Weights of a small transformer language model.
Size: 15 layers, 2 heads of 128, 12.6M parameters.
Architecture: RMSNorm before each block, no biases in attention or MLP, embeddings untied during training, normalized queries and keys, attention and MLP in parallel, some layers without attention, local attention windows, gated attention, capped logits.
Training: a variant of Muon for these matrices, 792M tokens, 12846 steps.
Each number is 500 + 25 x the weight over its row's rms, rounded and kept within 0 to 999. Layers, rows and columns count from 0. Numbers have three digits each. The size before them is the row's rms in percent of the matrix's.

# layer 8 attention query, 256x256, rms 0.0701, rows 209-255, columns 192-255
087:483504449523471504503534508511511453507498546503537500489501540468494495539510519461445496494523512492474541477477510534514472470506485506543541509494522499516494497449468472498517521468497459
094:505501464530479514506524490493501500475528480537484451480496463513483493512468505531507498509487555500485519514499535540477519524525452494503516473504464503512488482519502528478515509524483490
090:475530489540500539519502510486517513504504501549462473524469498479504490505499485504497512515499526478504515537504481483497501532480488508494505516519510489501548493509447506539510470476493563
098:525484520460510494468524511510463526494470498507542509451504521477519477476501497488519498511517509513478540493518501506492554482483469478524464490509489489532514500478467480509446489506479508
090:507533522487498466525498481526458510498514509482518526485471522534463504547565526504486523463539493504491486479528492507526510501491474499506515480503470529493543523466497455522476439497485526
087:504563507545469533488517495465516523478488438494521504443533504496537499497533513540516505502460511499527493493462493556501491508514476518525499514475506510504458476530524499520530487503533499
094:500498507502451518482522485490538530539501538500498457527470504461484508499524513526512477529518492519538517487505537566497506502482482478485483483474511465513500509502475517528501466525509556
092:517506506517514527467507507507508542501505496503510513451507461461494496409565513532532507536493543526495500498518479487475499469524503488486488497516514490493478490446522520514497484494500491
093:505521535503473488503517476469520487502472473478521528509504462467526528467491474478459539539500516536514498456505488527535481507510518499452539477486467491537510499538521496497526506503528497
096:514468498501476527487456506521520483498551545516507536557486508492541510464500478520471528476512480482531520482522463499543515511500510474465509477475464482473523496494484454513532489477481465
095:477486538438516474463504516489492515505451519486455487498485521456518517448520461505493469479518503487522505502480536496496549495503493492498525482456541530489530442521483481513495526509488560
096:478459508536500500484538522510465487539518451496499500516475496446520523525506487499517473488505487537519452566479551540494495501470474504491526473496504543528499504490548526532518487516546510
091:542488449509490466514488466504496536483447530487485454485528492493522497495481485533530462461460465497508497478471480480531527522473510533562520521497483521520496478534503515450480518473503485
091:537522476489485499481476519509483481468483509473469515494500502521567461499495539533500516523550558524497512539530439499506502455481501513532500519520509512489545452510486470510475512503456548
089:496528483480482486475524508524518524461494495483495529476507488461532467498485523494511508490492492519515467504453507478493516514561483477499452535504516530491434499557484467510456461492527519
090:486492459509496474451549462462441525507471496488516516505502473510513516507490526482488513478504500495492533486494531478533511498434502487540490544550490479503496516491497527449500510487461492
103:455493497527503554531471502522507475496475512444518525512490478486511484489513487463479461467508522515507507484522581519461534478544513533479534499498489461492479502524524504482539504488519496
088:504506503471487500470472492525525483478543483484498542493473488439499490485504485473511507520496449524503469512477507494489505499510509518471499508520452517498503533491518526476538527481522469
093:465501443494465477510553484460525497498483469499512516522512476483515566483486545462502463502516504505496483516500543522464444517540505456498466479514487518474530504452475503517496516517428497
090:492510524509517531465528514512499496516482481524530446530442491498535490511468502527478474517514530486510488454515496487535461488528484503479524499485474531494502563506495516443508471457524486
094:528505501479492573529463481463518508527520485535554538487522471499486498486500471536514481528484508510549474490484505485491515490558487511462506481502520537514484532516504525485465505506497490
093:462484485484521453516499475519534457505508430556548463503477508525490524485524486502480488493496541471480480541506508550541471514526503512494540469464536466512504524476489551505526455499483519
090:543496468503485500474471509495441562479495525480445455484422535519491494515488489494476510543491509465476490476487510517519523476475529491441512496514487507479514485498503496535484452469523510
088:535468490501503524487486507475507483458498492509492476542450480513512523531492493475503505517497469519509457510506502504443500476505493490533496501480492492491516514472519527519556553495480490
090:502519478514535492460492498490490465476491494461486508524503489534526481522512508545469510517466477531539475506526478490469498543505486514465530481512519474451465478477511505452510496522553503
087:508517478471489490523470501510513468490449523515507517479495495583522523528481499467496477512480451517525484450492509485476506499511513493503495518478467458515507470498538490499519497508477488
092:524484504520522505476510508482537531477525529491535510492538520518526502459493503505508489516501514506522533471489513506524464506497497492472503464503527458497531484464503489520535555504484452
088:522490521512535479494490545467475483565532494517543573489494533501505503506517562471487489497512519436492528467496536465532527529486444532529515478492471544513519521488491482502477511501470473
086:519479501491527466513464533487485518480487518498507519503496479492478496547467465515486474472527507491474539479485475494512502522480519467495541503505489566489483522519503499544501512506538478
094:494534509493453504484478556504488486470546468485494510490484506483511448528520490469545506494481475522525476488502509509478540529507483525510502464516497537498513500496514503527494477521512511
099:524527505515501496486552524498480473523465488480490506516482526462498461520477512497538502536513489476471473499469467514442503517483464489560476512482509518512481477506501505480507534485509498
091:507514559523497491488510507510497486469427493488465491542513502518503487507493524497468482507480512512515481509486549508480528488464516524493496499493533482501534523472526431529440513473523511
091:462490529500505472514546490449517454456520533507527482494475493523486506466493491485492509457521484484510504472483520477489481485462503500491463495443493485503519492512501514514504484489505518
082:493545498505507482446509490522484505464513542526524513491512504507506525531454479482524506518502497506493511538515467512512551532471512464526504506527531505531540492565550496505464501498467510
096:473475489535495487455489458519545471467454485503510541532543489530453456506543495492497486500506536471489542462513537506486501527527469505506450514463492524520521520488506476532528484527495520
088:505536495481563483529568474507498500516490523502485509506494503500489488484490550511488526490503478509465545487433473505489480500507487491500520564500497515520470518523513521553497515505483516
091:511520540517549531477491516493505502469475474466496445539528458516470518499497472501537503500485480516482538470491488445493461489478529489484527533495515500502494529502475516518505479534504475
094:522539513478511474475486514499460466502521493531484523481507445528550497514465509479466532540553488489506488514470488496506501512494529500466485461518480455519467447476542508453511483488480508
098:509530497502503488450516481490486487512476516463482531500500487469517484494475510455479521495517523534493547523538507447486462501558497492518490504513550541444529498519500523499462459505470510
095:538507480457476492494460500505514547475506506490497486470479528547500502493486494516530515558548540471526519481491486505498485475496496538534511527508454501495503507491537551522476513519518521
096:486507458494502486480522501519507518543492517499504492490497495497483487505505530482515518476505494555528499487504514481483503456536516497487526526490507484503505496533469511476461530457473512
097:538533497491501483482495488499487488492509505518512537514505522521440465510517474500529502446471515481493491476514513492504487533505525470484502497509490470493469478465564468505477472521509500
096:513446550500543507512547491522484485473486527473476499511532476527513540516541514463505522506474530445496462498518448504473528493523549510506494514496491494485498460444496477508450471515514533
100:500482479485502508449537539523528507473490493534508504469470493538472508533515480528558522494501530471509506468474514460560513514510514492509510532486516476526543523498485529539507507537495524
087:489474514549462480523472507501472514511462515451530509510521514579517504527491481553485532492453480397483489494501505503486536527508473500549504516524566528494490511491481497465478502492508535
094:477474501503546525517484465451505469508491464475486538551500503435509549475507505471441505509539545502498501504489482487487442466521546466531517516510525467496495483535491529495547480510490510
093:515516456548470515499499535488527480499485516488539466466509485501499476508527497531476511552509523531456516482457513544491500507520530453503495505514547457485493523525541497480495474510479506